{"n_layer": 24, "d_model": 128, "n_head": 4, "n_kv_head": 4, "head_dim": 32, "d_mlp": 512, "vocab_size": 1024, "activation": "tanh_gelu", "norm": "rmsnorm", "norm_place": "pre", "norm_eps": 1e-05, "positions": "rope", "rope_base": 27700.0, "rope_fraction": 1.0, "qk_norm": true, "attn_scale": 0.333, "bias": "none", "tie_embeddings": false, "parallel_block": false, "extras": ["capped logits"], "init": "uniform", "init_std_qkv": 0.0198, "init_std_o": 0.00286, "init_std_up": 0.0198, "init_std_down": 0.00286, "optimizer": "adamw", "lr": 0.00327, "beta1": 0.95, "beta2": 0.99, "weight_decay": 0.035, "lr_head": 0.0119, "grad_clip": 1.0, "warmup_steps": 243, "schedule": "wsd", "decay_fraction": 1.0, "decay_shape": "linear", "final_lr_fraction": 0.0, "batch_tokens": 32768, "seq_len": 256, "doc_mask": false, "train_tokens": 345600000, "steps": 10547, "dataset": "wikipedia_en"}
Each number is 500 + 25 x the weight over its row's rms, rounded and kept within 0 to 999. Layers, rows and columns count from 0. Numbers have three digits each. The size before them is the row's rms in percent of the matrix's.

# up: layer 15 MLP up, 512x128, rms 0.148, rows 179-278, columns 0-63
# down: layer 15 MLP down (transposed), 512x128, rms 0.136, rows 179-278, columns 0-63
up179 114:503502489511549493510511535481504487462482505488491517481483519498515512431526539484465524522477495501499501510489489541517513473503490522524526526415476448497484507553492493485478476527500493
down179 125:464483513435517495501476468462496527493550462516482479442472532470500487521505502494512467506519517513533512480513545487491490449474486457478475490510511512506518527534505491522502534498528535
up180 097:513503498474505483502493501505502501459455490484494478496440526483516517572472570509503513497466525477477451478483502465500510506549514496517504502452520490484490494523507482500467464498497475
down180 090:534509533544538470500543551486513529529502491481507497530513518500514486511474484462504472539502510488535532500537534519479480480464478489475467522468450487482512511483485524513524572508541499
up181 107:491511467476490509441476483500460500513499517505522520454528493517513456498523500461522475513444499535538491501527513501519490497516520476512483503481513509506502483536493504528469458506498474
down181 107:551455488462566512495517519542484524481512470478477504482481482505472536501509504514511518509522524473485529540479486514500505501485468504505485476532501476473519517478554515470476566502457495
up182 110:523503513487489539526502511459478480485512473490436480533494521495503492506499522499534548506521485497519453505462462527568500474502575494478492530496502491499472538467499499508498486477505506
down182 112:572504481475509522509521498491481494494492459520521530502511480450533499475455496498526522469491500491508478506532505511469467512520446507524541467518519485486489438510506492503494497522455519
up183 101:490520491540507512487485462479477493526487500460508473490536522453496493498483512506513473517517481475512441479545491451517523501474483491538458491509524475528493520534458474464500504521501504
down183 100:495472515494546508499484509532485517475515482528493494488448506472502532483479495510514505475510497553500509579471508551494459466537489503496506511490517516489465504509569499509475486484490497
up184 119:542461460479475501494548507489470532487529494488508464506483485531511506511550501426498507530464502505497504435471480492491490462528491504500484501497469477529498480507565532499459511501495455
down184 126:503519528497524483471494500502477447471468501534513476516520527498502486524473523552513515487496520541471474556505464493484474521501528477512460449499492542504522535534469479546548516499507483
up185 100:475470466497523494520512536480507463492480462477547499481520521474542496477512486498489499513517502495480504471471471464511525510495534498505528500470488463504461505468520435559475517489492505
down185 095:539495509543487513512517491522499534483487505498503513539482478494507524493486521542523492485476496495473509508503531515445494472494499494530505472513485581551494499544485558444548495488504502
up186 114:486464471560523526452527512466477492494513513508474487485474499450527500466514506498508512524501554498489486467494533478474491506512490496517483492505536500522496503502489497501511474486508515
down186 112:488518492519536474454512445511482544517524495485517514480504526446478489516505486489501478471505535527500453481482543466486480482517500497536519477517493520515530532498528533484508504489506469
up187 002:496477519517497492511483483488482465477482556509534536497534504523528536482497474516492477503470519497458488492488516475496464485516474502462491483514468479512514462441468490522505484462489478
down187 002:518490461518518492524479497466482485480514500501490491529522507500509501505469479470487515549462463545490508448541530504528494475479487525497512528488489480557510509520536507508496501531507463
up188 116:499522479491517511490474533448502452474477514466484554465458539528527477469469520469524521514521521507454479528481474524476444521503506504492478504505463512509524489520481474492459488501528448
down188 113:547521454507487513470516483524506518502504511500495504496501494499493523455479475513517513526544491537546537529511486529456517469503535471484539476499553483536513512469544506500523487507507492
up189 002:500490527546491460465502495476505446526493487491466500529474465524491514531518511482529506499520489493528524567475511488492512465520477486534512476543475500469464512468472491450474487479507503
down189 002:497476500492493422493443507542492478427493504475475507461529485516471517492484489511489517445521469523534484503468519483512492520507490460503466510491496515474484486497509480506488522485406524
up190 117:533469508489569534496492485502528440541497492510507513520467555469472482520480541478497515507520499476477484500521447481539502467525497495492514510507493454486455470531508475508461465481505527
down190 120:475517491560481446490491504531532474489513465509501510485501476517512471523522520496489533569509481513509462434490502496554521485468485528492487550464506518490486474513499531540516528525551516
up191 111:502491498479488485530523533480509505515508516485515491515469496518486455501548526499502477510509490442454494488486478503477484504582486536493496540495489443488490523536529494465451439461522474
down191 111:489533446503493533503480505502511473529518477490480491516530503515552502495473503500505477524498508552512510459452508484503493497477530495518451480458467499513476481492516487480554535584531514
up192 096:506532517524474476507486493522523475528489468526441477460445508509494474489504544475484479497561479453503512472479498527529573498490506490559502501494505507502458484515527523526478451512503500
down192 078:523448445474516501515566498489484457483525523502513525507527525474489502505498484506505519550483539481464513478516505478501469498536483486429513545516455513482502483512485497512507561456493460
up193 104:463465480498499444497487466524471530493476535491495438513531461510530523483544527491517495505490513448456492526452515486506487472520484468519542499471492536458499498503495498506440494489491532
down193 103:494499476532525536477513513501554490524482501542486482476529528516424502498485509499528544515523529517527554512526463484486472540481521513472487514544518505521462510488547505479521537549511501
up194 114:487518495491498521492536556434505498498499511519462488442495495501517506480557495472514516513443518491523495527495466469479508448538510499508488520526455499518479483511552507485476459475506502
down194 115:530510517547524511503483493503540485501511454506465516532499507508564487458450504473511498471511478496526507475513502475512543486436504515534514512488479458442498533504480478516435515498510530
up195 092:516482486526461519497512489490494509487452522475510484493497520484462474495507518472488502497475501490508453492480528482520512538509581545528448488458456487495475489493491554499493467520504480
down195 078:490520498481517504483497525497509500526520492545524524525508524467490526493516511487504531516504507536532531488512517539490508470465455495454535530539515521487521524444521496517562568482481503
up196 121:508499455516532480521486495501462439459499489488479499489508490483535476488548502476492479510487523488463453504502498547481444502486537531516500507473508523498469453505470515512507505481517463
down196 127:500475500500525477489435516529490537481517472505516489520479503488503511498498486506475514505478474467519496509517522511531460449550470551460511516554551533473491537544471492540489452517513483
up197 130:512494506506482470499513512448532517448426523486497497506483461528504480508490537472508510504502529438473532490498509476487529508534527518509515514486484465526516452508508504471474490456523492
down197 130:510504499548496451509530430486480468492501519498483498477565485468469500459502473504530487510482500522498496514484506500504475518521524507540529470475464484521539529505500510507500515489517502
up198 112:507491507527471518527531481483456500501465524468519515482494518501523478503523534466525516497504513522537461508466521517494484480514456467519499498510520521485483446492513509463511508526520485
down198 121:488502490508496514501463510484537465491536493522515453503499495517489497528518455495489468489505471469501495511501465467521474492518515490474484496472485467514506512535492471503470497523483519
up199 081:522512489505487487487497505522500505526498511479481516459480488527504467485524514433497496480483521502505491512484513516547496510483553495518514509476485483452471541467518531547474476489497501
down199 062:498492514478517503527511495495512548515502492457536501556476523478498484516523471511467483528482502482478492526505521508508498516545462472478439523498472496463470474473471447490510522522544481
up200 107:468494491488525513488485473504458472437499525491499532513498492549516521528508510507512511511527507533512516517506456481511518437486521487529493519475490477456491489486479484491485473479512491
down200 105:557477525491492509481533500510471511543490492477509515475535500509469523460518494511543480533516482471474491517487503513514493529499523561476489508504492517532486469471512526504552533526483491
up201 106:470496467537508509515512523538533494478511537502500515460493508465510502511474487470513520514496490418488485560504481496458522523490482490526531505499518505464517493489481498537460500523490540
down201 106:531487491491530509475477512507458528524481447520500464526511503500478498502528508529493507529550510492535507465469537517534490495516568512492518483482497504499499479508518440471581535522516459
up202 003:538522525465484523483484479489541461546484442517447474503517492493467479475534502457500532504505497489513483507505532500501475524461511489543488490499514502505477532521563462494458522526515520
down202 002:508486488499495495498511508529517552489515504503512460469528507503486512454505513519499516434521480511509481536452470511530504498497508486514480469495506526451514510498514513510575466465457518
up203 119:499508504513503486513516514512488457499496504477487479524476480508552507556439523457491517514470510505507494521503516495550529452502501557449476496502513490512482504502512523558474516484515501
down203 120:495509521516496482492513497478466514473485487524550557477524515519514539480517500516446501488485469501542486510520459482473503547504521479438475464537515487519500517474450531480498436499463513
up204 108:493494493490499478467490494505509433455483481503474501508476513507478488487515507517451534526484527481422504491528460513507500497501507503514459499495500505506473482502493480522523492453541511
down204 113:533513502428497501510470472483465553523531485490501536500487494463455487504466454497512487489494486528497482532520469451522540503506492496467505481533474496543560527501493506496506534495505545
up205 097:551529480481511485430506504506478482505520543487476499522513547502480511514467529494496510486474500500512472514511467506508555492472459545515509497491489496482516498567483499467514513493510496
down205 083:472542481529510497521494478449525504515482488492493497482499475474522465484531471492491438462502474531497498506487541490490457471531550490483517496495482475486508538464485515504507486491528525
up206 119:505534470546521463530533510508480481521475550516502532502491501539495477469512505546515505531531520466481496501466507504544519523490531487526502519430464477492498486493513538536484478490515517
down206 137:483539475476549446497516533496473507489530474482521537522464502479462526523527487489470492549506493523508448483458516502494524476505503491511519540519483481505488529460499504497520553518536481
up207 087:522496505536517487484498443463495519488465542506519531505450471497520465543459518474519512504490489487478469518491482500533506508487477493483505489499520478480470497490503491525475503491524509
down207 088:488534514489483453496485507507499480539501505486467491508536545481492531486511525497510473568485481502515524488491495467499505479492513492499484536517496533494522526504491520507463502498523515
up208 097:523479508499496498514531432497473498485439557466493554466494494498502499514512535433512499501569528501473461532521534489533507493496510539536522494478494493502486534498519510505508497501498523
down208 092:485509505517504509497510575474536506501488485518503490527499466480484535488508514520507510532461495554510510523495493487468483517561493494472496507514516517462512467473463479515499482511517533
up209 100:504463478504548489518537474484536501541461507522511464509521463495522520527471489513526493507534514516521471510535530513492493497507543531538507497459526487489503509491511538502498523539505512
down209 106:465487498554508522484506489519516477465508536562500454523489507478480496493543526446526543480510470466517517519481512477515505507529481535494491479481479482500474475556539514530476491475550548
up210 101:556532480495480480508528491485492531483480547528500512509437485521520462434514514467513519522464535479540485505500544549496463513498541517488539492500514522479484522459500521518489504469496519
down210 097:468502517526529507501465516492497451503507492482542518469549501505529509559469516514483501553525476509463499505483461443507509495494486446492482531495506434488495453503487531492474457502535509
up211 109:533468493511518496491512474476450480502500540495483457523484500486494496523502508492509486500500521475487480473486488507571475500476474472513528501503543519488520461504447540504482410507492498
down211 104:470501518483487490512477497490505501554439524520520492538530543538492543538471505473492499502506499483515484485484509502445519471483565488538474493496453501514507514494486521479537527481494485
up212 110:526493483482500507523498499514521483518431512478464465490524485550524486479459453488510519503478486496451499510473468516517512485499505496465481528481491489476513523506492460459467493487487494
down212 107:502551480497539503517551517511521502504530541462538488495484515478484513475486474530483484510498521489526506487503547507513510500524516445560484500554466490545532507445478501489528529507510479
up213 113:532462482508488505561483525510556482518460522506468508525502519558527464506493513499491505507508512499530480504484453499541460481504489465532544512486462454489482466533523498508496487508520497
down213 111:483521472472492524478487494457473464521491550472490453504497510448489487474513526515504470515488487485524560463466551518510517494503527507515455515477509543523505562471520486444525491503493494
up214 106:496489503488524506473496493463523501474489463518482490498511532495536502514493521495511468514457518468466451524494510497526549437528508514503538492517530483497513439522473525552471490518524495
down214 106:481543475478464509532477513526487504495499487512530514521507489489477477491499509497518560521501528529562491443458539505517515512489495518539461475508464534482498538490545504433485470511474505
up215 110:478483495509532513521508544466502523504469496481467538478477425540514474476459502493528519507493494486517506495468499486535497509536497491506517498500523499525468548490433501526459469512503505
down215 110:525510484495494483521490520499478484454460511494529491482489500506499431518510496494494511519503487494453489520480520497487492476471509565512518481533480472466526486519536493494529486486476519
up216 110:560497467521487480482498493513510494465531483519524478487497456484525485471507485484514485521493509517500482474537502457574476473513535472513502519487481502496540476493470495512537464495498486
down216 111:513539523483492529487527475502472488513439506499466519515539518449503528497528491500490473454515476459521466468527493496487550498515475534479531499539523506480476507489499513508439525520472492
up217 108:484501492503547508478529516473471516499462500470479559463440466453508497494483549468523491492461466494470462467514489477472495489514476470526492516478501502486472542479458479472479484485535490
down217 098:543476510514483519464508502494490466490525515488503482543519499515543507482495469497488513463498528509521500481467488498477515515523506446521463532492522501518428458560556504545542530508533516
up218 117:525526507543468451489500486515483461494486493488453455549488537493532496498564510431476476510506535505511535530437465466521502494529496472473525520480478506497495498481555507500490495506493509
down218 117:503471483486494542541502525510507523465503480503492511457535505461494469504492485505520491457494495500504471461498522514521521529467532482501495500487498517466441507514461499502487501523505478
up219 107:542453482518461501465538515506438476468473494491525453479488527498538473488485515494513505498458489497513484478469488543505483528481513507556512507515496493484501473509498531503476479514514487
down219 109:494474522475516523548497533525519498517470561483490526521497497525495491472485490514503490512451512502501500490485565525471522486494514507509508474554514507485506527461446485470538495489472515
up220 116:462496535485515476460465504482503543505449508516520496468483505469508454507493503497503554528478494463472493516493476518517505502542513498497499513559520461522498501463508478478495445495537494
down220 125:508477480483478490503514475486547451499444511497471488548503516520521544514473488476484509463487508485528479511536515501523527500523525488552516462527504488512506526491440504487524532508519488
up221 119:509457491520503484473508521444478456500525530460493468503485518484486513526456530452507526537481474496498444543524457476500496498498556522491494504493491458463493530550519516528470490490506503
down221 130:491529494494524508492482522518547504470488519481514514528490522505511529531472518535503519538460484527488481483520487505526511514530522483530497511519467514491518500551486532494527512512479446
up222 116:457481493526521474484502496530464501488480554489478512480467472505547523475484511487477527493453526500532459519522503502495499480497459478492547508476495472531486484497483492485491470512516486
down222 121:521492488463526512491521514469555506523493493482532467507488522519499507482480469485536494465543475472557541475476539547502482508542485538498486513468495530501469462500518472497476466497526533
up223 102:521539462479528520491511497505522491479473510524469476449500545515507471435467463484501486496502483513506432483518498474547495474515525501538487498478519551507488507460465489493495492507525487
down223 097:491504497566520478521483498507485499487489529497489490514482483483502490532522518495520478498543504471527514539518499508489500525512532513490493511515513474512520464533530481547528492501498518
up224 108:505553504520473507528485473480496482494470542486453519512524540471536527504494531500517484507502494455496510522495468474582515502503520514500503517497470498506478498521501510475477444523526466
down224 110:496451451481501526531497501542499513509494473510526476484483472501463493471476497488517504508525533502462482510496517498502496490466483522459524526495479543512498469516518498519538493541487517
up225 118:509474498495525484548494528466470499492520516475549480470479495496508457507497515481525526505491514498448483486525501488525463481489480446501515511515521474482487512496523522541477498536508450
down225 117:530501465452490535461507497483467494488496475551510502498528470503510471477431479463471500477505466545483481505524521483468462432500519481515481517490512513457520544493545481503505494504517501
up226 094:471528466501494521483505502533515496478522463493511519477509479483525494432503553487499528481481508469527518506534502537513502532494504487501499490497507483467495540504463479499471478472500510
down226 096:489458504512524497525478531494488532526507489535514501512522545538485482550463497526546507484513483514491505492499532471484479452467504501486525504521472492546527494478503527510524491471491469
up227 094:504511500486544505510508508516516485491488554517501510510489491499499468483482480455521520495495498497489500556524507496465541532524465516495516494490501505466512503537467489494477480544490511
down227 084:482491522520487505499494527466503510512530440476525497530466497491520488456473528542501488511485498473517488481433493497514461507502515491551517544466536460537534484494516475507525501444522513
up228 112:519518506520514502530529465502484515476512505482492500465436502479450458507508520476498469591514510518546499500449501505506482494484527531465494510516503476457479509486515530488442443502463525
down228 119:511494508497442513474464494487539473496552507536499497548562490505566519493496483505486528429464493526472514522512502477498482469513502480524475538455509521503505491517491487505483521471548484
up229 101:516503502532564507474503495440508496466529490505497482525497505512540465509515535502493528521497449518486554485499508464521504524514542515523514510495513503503441491496492513523464503514491468
down229 093:491478503517491497501490511545509501511524516540470539537514507445473502514533473509473531529477535453506490492531478519518525486535468504459457518510569494474542504520530456497515503507531461
up230 126:521510487504562509491510516473481475472489457518519464489479471489506528473471541485522537505484495520515498490516532509505493476514573499491477505471507492478517547513465494487508466480507472
down230 122:509512495505485450483501458479477498512466482483540500521480487508544467495506525508523476369519468494473496488489542471455494512523515493519497505485489519515475520466529516501514502484513492
up231 103:541439464448545530494496485532522505486488530497534477462517521478527515491494513511492503504483515452518468496450457500561525480476477520488534511523537516499518457492499511473482462520514501
down231 110:479504501514514500543481487500493507496529532553482502527452494474471500523494486509530495530486514519506511475497533518464474533523496501501479452510440509451497549455508490512505552473479503
up232 098:569479500533492496469493488508467518485518523514474490440486483526501438467527552501535486504524505513493499514508523485468471528543534540516524502525493480501511492498525484529494477501480499
down232 091:456503476479512509463477502495532467486512507537515461511487523517529543509509435502509531498474491445491455478452515518508548561496512494521490549473486527469477520521512502454519521480472502
up233 117:474467481537524491440505504473510511476471501521490449462494503509538455514489486505496476515507531429485475509512497525465498505518481519508504533487466484506521485497541510504477521509491519
down233 114:463481510495478513535489539496453505489534493515482512488513516511462458479509547517531489463514513520513527518490518504506497502502528442496513490469549511470485490529524490519486466466538518
up234 110:525467499515480510481506568455510509502483519494469485496506538527492535498490533474464493499515466513471493541442450484506518457469489496560520536455513485480460501531494457525490503477514485
down234 116:480508490495510532516512477525460478491542480534480491502532533498456503523544508471524513474518516488457469489512509482467484497500470503493523544506452486540545536492536504520474498553551504
up235 120:484464519504507528490496498483482487457471460523481547493522498529501505509491493484481462502490502528507482508499479484510478474499500486515470519510487482473529503500496479558431462472513474
down235 124:506456511506543468484479465514529442525570516487503515485510498501491486493484507474496490514533509514517530495522511511522511516474513535525491486519513469524517530473551469489505540505522478
up236 099:527527450482544518478485534486467495528494489518502510472521489494544503488522497483508497515520496470516503491503521487497515495513524513530531547501490500514522515468465504442516493550477474
down236 104:471492469496488478518498474473475547484474503497483475479478482529469513526525510519491514478501476540470472498553498544519503496517478494489493450518466491455477479539516495517499493448482508
up237 081:507506494506555515506536526508514504452490571478514524462445486477535453525456562492490524487483512477545462489482450486514502475515527533477492479497512487488485494520502503531492486519524492
down237 067:473500487487474507496506474532487489470481482514532489523494511504477505503545478471502475562523482547484551551547489511524546520510486483482523528516494484503481518493506479477517528516521502
up238 121:512477492501550521472526505495453487509510494513524489502538516501482493488498478504483532515512510535476495545471474477539473497537502451502491548468518489476515460499498485509490467501508481
down238 127:529502462502489521524520531455519542492506546464486543491518499523502488514502524469466504537546497446554485485498501493502503504510525505501495493472504510469510557497480529508499522489473571
up239 108:499479437525495467511507508512518530530514502473531475506469465458551511471520520516482496524516517445539476479469461530449528469511505517510511485495442469505487463498521489554480475466497470
down239 103:507513520504496534463502436494516495508509511487492466499501507505465480509511483511497550540515514513518459526495531468525505497479478539457530456490564487491502493500469524467505502514527509
up240 099:476552470494501500489516505512521479529490556455537491542509500488518503487522508513501518491494469461470522496479467514470493508508560482532475506481503509491483511455498541481491472489499540
down240 093:505488543504478514510502459495510523466476459548487502450497505521509467506473474476521492508504544520487464467509532481501464488459437508478530487464476497487469505540496482535514459570473481
up241 002:508503477492513517457533473511477514494525501487529524522474502468510515497500501500488489488502492505504534467477484520505516456473505557482503509494537491528508475451500532551523444450471485
down241 002:478498493468435518492531494479503508506484506508532509509501523482494478535493513529493494564495479492527502490513496511500555521515492525484529563524511476519504517521468485506479544534553477
up242 112:504501476514502512408507521466480492514495556482523518474515523474497507481541522465494504492468471485509500473527486487524475498473515506526502501461496472490501495506454546488487490503513490
down242 105:480483512472473495576481461528498492488485497485474493478487457540549463504476465537505518494511505500474463507534516536510501495491448543510486494470488523492479503530514461532504489534511462
up243 119:497492518531533553485480506462488483476505531479520517511514535468512504522502517490508518528482459515489498497449482539500499499473524511530494505461482525464493486550490512502450451526507490
down243 124:509513529476501525487492523540479490504519498484471470534478507516474535524495500512511481539497549471499527518509493503517504491483494525524540531514507487512530473478494477438495521488526529
up244 110:527488518511535492479459481501481512495481499463515506500475531473483471508519549486521492515493524500453465502476490487487518529527548500482450500530550479470477533501434491524485493515480521
down244 112:486491501478508481482524550486508494518497529506473489489495533479512512507494485509484511525511497502550471458517441502509498448486449512520515523481445537540488495493531496483511463501579493
up245 097:509458494533469475469486473492509480515470467504476515517511483534522521474490508495492507495554525470511498506500541509512498507547522472509503498501523509532490500441522459534481470517508485
down245 091:518535467527495502498504538467528542501528510462520505494488519488441501506484465511515505488482504484495534474470463482499526514473487520465538558527470471500475515532489522484502506508495521
up246 108:524494510509525473533515492480520467462482511483468483477473483550460459451489467513499446516478527487513491471505548480461489482512492508536513499512492491488510496500496515513479499512507480
down246 113:489524517468499479471496476518491516478538488513521480521538540505462522556514517496506503481494508514493539557519485505511512506493546511520518511559528497499542529445481514521502454466425557
up247 126:498436509510534525469515473465503513513500467517475472508506492498477509492474530506493488522512501494486506533481480534542527469492497512525493526516527495500483458486489500521454484532509506
down247 134:525503463503489514493511492520505472481457452501507442510540496519485503522482492490489475513496549476508468486524513485527523469529505492465548513487524496510492518534465484478494496495501497
up248 109:487520503537514478508503484491529502468491472446486465504492453465511496471482533434470495526528478448448500512495497516493549504522504546499471489518501485533505479509480470489463452465529526
down248 113:493518493508503528504449495473512501460491527542487484531461473483510499479510493517530502500501504476563489510557485490524504549500527523498570528534515522507520516486492481505493555508473509
up249 117:497427484496522492496542529499504488517517519507504491507542519499493455494453587443502486506522527515471502473486489520568467495526473456528502513492524515454521501498456502476490505493501487
down249 110:491512558517486486440517515487491489503473504495477531511503504493464503516491494542477507487501461509453509513512475449451481500483476530439481479506468498525516501442548515528489430447461502
up250 002:491504517497488505463473489497514430556505472535435511518463503531495476507546494455507501506508512501509503535492553507499468470496493465590507492514480506495473544506503476483477506494502481
down250 002:498457497492466456503467493544512533473520509503468473464545504505484531477489493501498535445496450522517490517450466479510498482491516473481448499493489489475498480538519484525549494496422535
up251 099:521510494519499459472477452517503533490483527510506475477462508503487490472466517481492480500500490502512481532516488474509526478536529520528475485475542461446503514494485521451485497500513557
down251 092:451482485464501522485506514493515531496523481493486531552519459508485500507511492513507464486481483492478515502497487531461499529444468497498514493513494516556509502511550484536482494523506475
up252 104:527466464517547516484526501459476489517495497499478486470488505477461479503521572499508550499510478513458474515522470496513470499439494531529495525470508512505479460521475477525481479495478516
down252 096:481519468528454502518512525521539517477505477498520474525535514520505522525523463517438487494471518487491454497494510474491476490498536502521531488488515494502514516466526471506518548458479524
up253 100:466524474488554476520509459489484520496482505495430556467482512494515480484522554455506545500495477517503474525488519484460482551513520506512465481477506501487490514479500513529485490495504458
down253 093:536484456522451506479494513509509493491522508521539460488506438522466495500463462550490462488504481471528516477542460444508537490481451500489496511523537536495477518496513501503494462511458486
up254 113:534508519535504484488538487440478507517489509467505511509515482533474530512508535492491587507503501480507470530511540497504497530537553506544499505526525493545505507509462548545498477459491505
down254 105:521526477508526489538493494524510518470461473531519489490462508496510454505525491493492446521501510444491508475461461546498475457499460534498523515451482442461510490517500465515492483504509511
up255 099:533520515510549497482502473508491504492458520480472543437478434486498460483470550471505520503505488520530465504472530500481490501501528511476512505471518501483505531502501503587510489472527488
down255 095:515504527461515500456481499498497504470516453490521474508503521497511515535549478499515486511469499516497538529502499507481537464497492487527526525515468485531517506477473528483529489499510505
up256 108:568499472485501470498508476465534474523507514487521513491492469487514527468552518534482534507508505462498507464485479530519496492537493511554475504477458510453437509467508477557499484480491457
down256 096:504519474531500499476455501547507520485454482486477508499492531497477480493532482497516463557519535479525495501530480506523499494489508521445524531511503514493515518476517487546510491542492505
up257 119:522513484550468512507498464491497469496461517485529541445495523537506470460492549508518546501484509468461466531540473496529502510495574520507468527532481496489429507530481519482491483502516511
down257 125:440509484505512550484509512473483513532514551538508457506496501451485528522473526557509511484476530470505529486495493496467485528505510469493536505489545503471527498481543506530530527512523501
up258 089:508521494505502534498498490487539532480481471522497471510501539528499492511488525521534497494502493490509470483511515476556495504492465531515525477533489518506501503505472509486493441485499540
down258 084:507512493489522479496493524522480520523495521488522514512508453449500505501535518491496505509496501481494514473517551510418498501474556501511507494458538507537507507520531524498536553491496481
up259 094:520530522538508496471512459476509518445507492512502487468509528487523509493521481478522477498484524485532478527493519504486500505468564484511515498474522471508514538535487469567489478502487505
down259 082:454510494475461488482495491503481455507501492463554488507522488551520478509455520505488513532524497481498509507502516510479515500527445505503481480515479530521484475501502522507527551499506502
up260 110:517472498512523497507524456466510501477508503532473480447523498508513466505465509492535524490488492554531495514465509501531511466497547502524504525501479482515498492535494496491475456501498515
down260 104:465543473492473496477508473505515515508515489474471512540501527530499523492511508519489477487512484482492496483515501486506535549450484457474533479500483487551514477477483501507551487470470496
up261 124:504553532500536494455518539480490504507449483495470489484465526533492519477532530463495499545519473489449493495454508500467517506536514522538492513505505478485504526480501482527453485462512459
down261 128:511463491498475533496553488520457535554490468504476491511490498507480526482528543501432504521478523540527492498469471485509516527503520488486522520506498516489549505487483476484489468560541535
up262 093:512504512493511542487539468480525520470546491485508461490521520457539505459530507498494473493521512462492506479478504490489512451507552520520538491505514513448537506501490501494490499486498480
down262 088:488489464482541483507517545515500483489517515561475515508503537557463509547454479483464512500472466522498508469460499504517496537472489502483458482526499444531483460514489494492523503521542506
up263 092:536529507494523501491486455440524520502449530455509523446451481463496506511507569499517510498536490508517462546500496490497532496458526490511504497484491490490536544503476530529494490495501502
down263 078:484436480482457470491498488515467503512527488564495496531491516480467496504480459542538499454493505504477504480517478499486504526546467507495500529489542485552501462499509476499528490509494464
up264 086:504496469515487514526504483525454499481485555506518502493533461465484507495499527465517497496528485475476481517526462510487479459539492482536497494500444438487525503500508537514439467488509462
down264 064:458481506509504502478507492509470484479482490479528489484482469571520506512527549488536511572506520517495476517513505490491466479513521505505481532508514485515502478517535464489549558495534544
up265 114:541473480487536497533526483485460508487490504512519451521484576535493513470511525477496497510472510469491521513487492521481499496489552457522484519479489458494503489511505478487491514505499501
down265 109:482542507473465468535490497547507527499492484516518544469497466493529478502531486500529503513521487496497525513515511512509473457506452498476501519536482537519518475447483515465498520461458523
up266 117:500509474506536486521484547499472506494491496477450456461480525506469517495487535494480501505484499495458488519493528474544535471560514518554485519498498464498529496450493521488484512520485491
down266 124:540510520509488484473465521471499510472491506467434502463490482490509491502482525457459507523517520510465506496505490511485489481523497492522461594489509459507497467433487456476481508489543495
up267 113:497495488525523476475541513439495511501484500508511502434510489478484518485532537460504504511463462504481525515545426495501494542524485506536503494520539474470481493497526484464493481506500494
down267 113:485481472455485518518541487491540527511508496547496522519454533526489512462479477498490529508487505470498502494480526441498501497527523512487521531473460501534530492497479503489486515476447526
up268 119:511498478495571500531523494485501474474513516516495487497480432545498504488510530497492501512541473414507480514563480467494482471498495514505530499530502457489500517502462496495456480467502499
down268 126:489499515521514496497460515509484503509483492491493545513479535517479542460542539486485464516503483509507493525448521468507499460507477482461491562502523501523495484505541533513485507474519506
up269 113:528478547510540513552537483516483507455504503518425501457522523515574489488503514482520500498481504533481448502510469472522467493555494491478486538511486516503445497471502479495497483472508484
down269 104:487489436491528495458512514491485487557539513489515464510465483517522468502533462517475490506525521523500550475461518507513489490495511486495476496496525505498539509508526504508523513521467512
up270 108:536483511516467517471505464510513425480473480491495515494496510496521502474480516526512483475498514504504474492493502491526542460508471469499464517497491505486515442549486489527488476481563479
down270 102:501515509502497499480477474487503522508521502513526503525494504468477520503513481502495497349508467489490493472501505469475511508489495488471533508474491506526479548500521530523488537511506497
up271 104:531523473505477495484498500507487449477441530523462483544500516509516441487482502488524494500531481488505531481497476506559490536456481493547518517480456517478483465495543464517492484508499492
down271 101:476473493530533477482566533505557523513526487471486506468506488457483544478474534539508477512501533507489480522479534499473521488531540469499475561475525515528478513499472548491507525497470450
up272 103:504514466510494507508530509494499529506482485466463505507505501560506464491496486516516521522442536465495519501477496531478537472490482505507528489461458477548481513509467501496475501519486455
down272 092:544517474482536483463495540507488488511531504505505461547489537483515493547453508465487452491543480526509510497509481508522491500503532483470514536517494487469509490473521469524493514515530532
up273 119:489538474499488531481548483483519433476493535516486491511535531482517483517485522444481514515508491497489457492533470472504482501460489560535511503495483463495477497554483455546481477487508442
down273 128:460458500505511500477484463520455510493525528508513527436510505492496509500485483504491495566528531538484484468478507524486522468470499507493480508501494477426504496486546512454515510497543493
up274 002:485486531512506451508521515482501479490472511458471477510484470542486497518506486468530518492529496477527520555518488512516553501472491487493485471535491503458493497490496514449478476531507511
down274 002:530505517495527439498429484529500491482474476512493533491527464505489513491452479493505508476497509489506479501475518459489468529516483454499459508487489528487499506462517484471477518458475489
up275 116:535481462520505498519501521471440471500490504422491478518464529476488451510504500509455491498515456512521478507478470531540553482516486487482483523482473466480511494533529514489486489520514464
down275 114:522472543519507531481477430516482538480508479546550468521497487488512485494504499498537503426505494515482512501510527468480462523512511475511502547506528532480516501484509499472506571507531522
up276 116:502537527560549474433531548500500443496474499519505514497499514491536513505475494486501497503518483512507502494499494472508487446486536523524503502518475500443499490536499499503499471472545493
down276 115:472468506460467507509456476477481500493532426471477505474460462530490499523528502515502496519529531526525529511498493497507539531482510498480456486492511482515513462471485496467494494452543528
up277 120:493517508513520476447486513452471494445464466496461502492484481507529512503536501477459503493484473498493529512462503579538497430492507463528504540510500472491533479509491500511482488544539470
down277 123:558492447487492574547482486541489537522497510493486496492501501499526518503451496480517495451486515496501470462509457479449481533497447551512534515521470490493482487483504528486481461529493540
up278 002:514528514478477489514466494523520490510508507551505478546494517493502466498541458498511508497480495477491512510537492526521480504513559556548498505486469495485523525441464453508517471534512524
down278 002:453500483491495513505500502534513549497517510504540510489519493505478544526549537460505493507496471489513466490463510502511507449500532455459470547486516496457494527516500489470557521456503501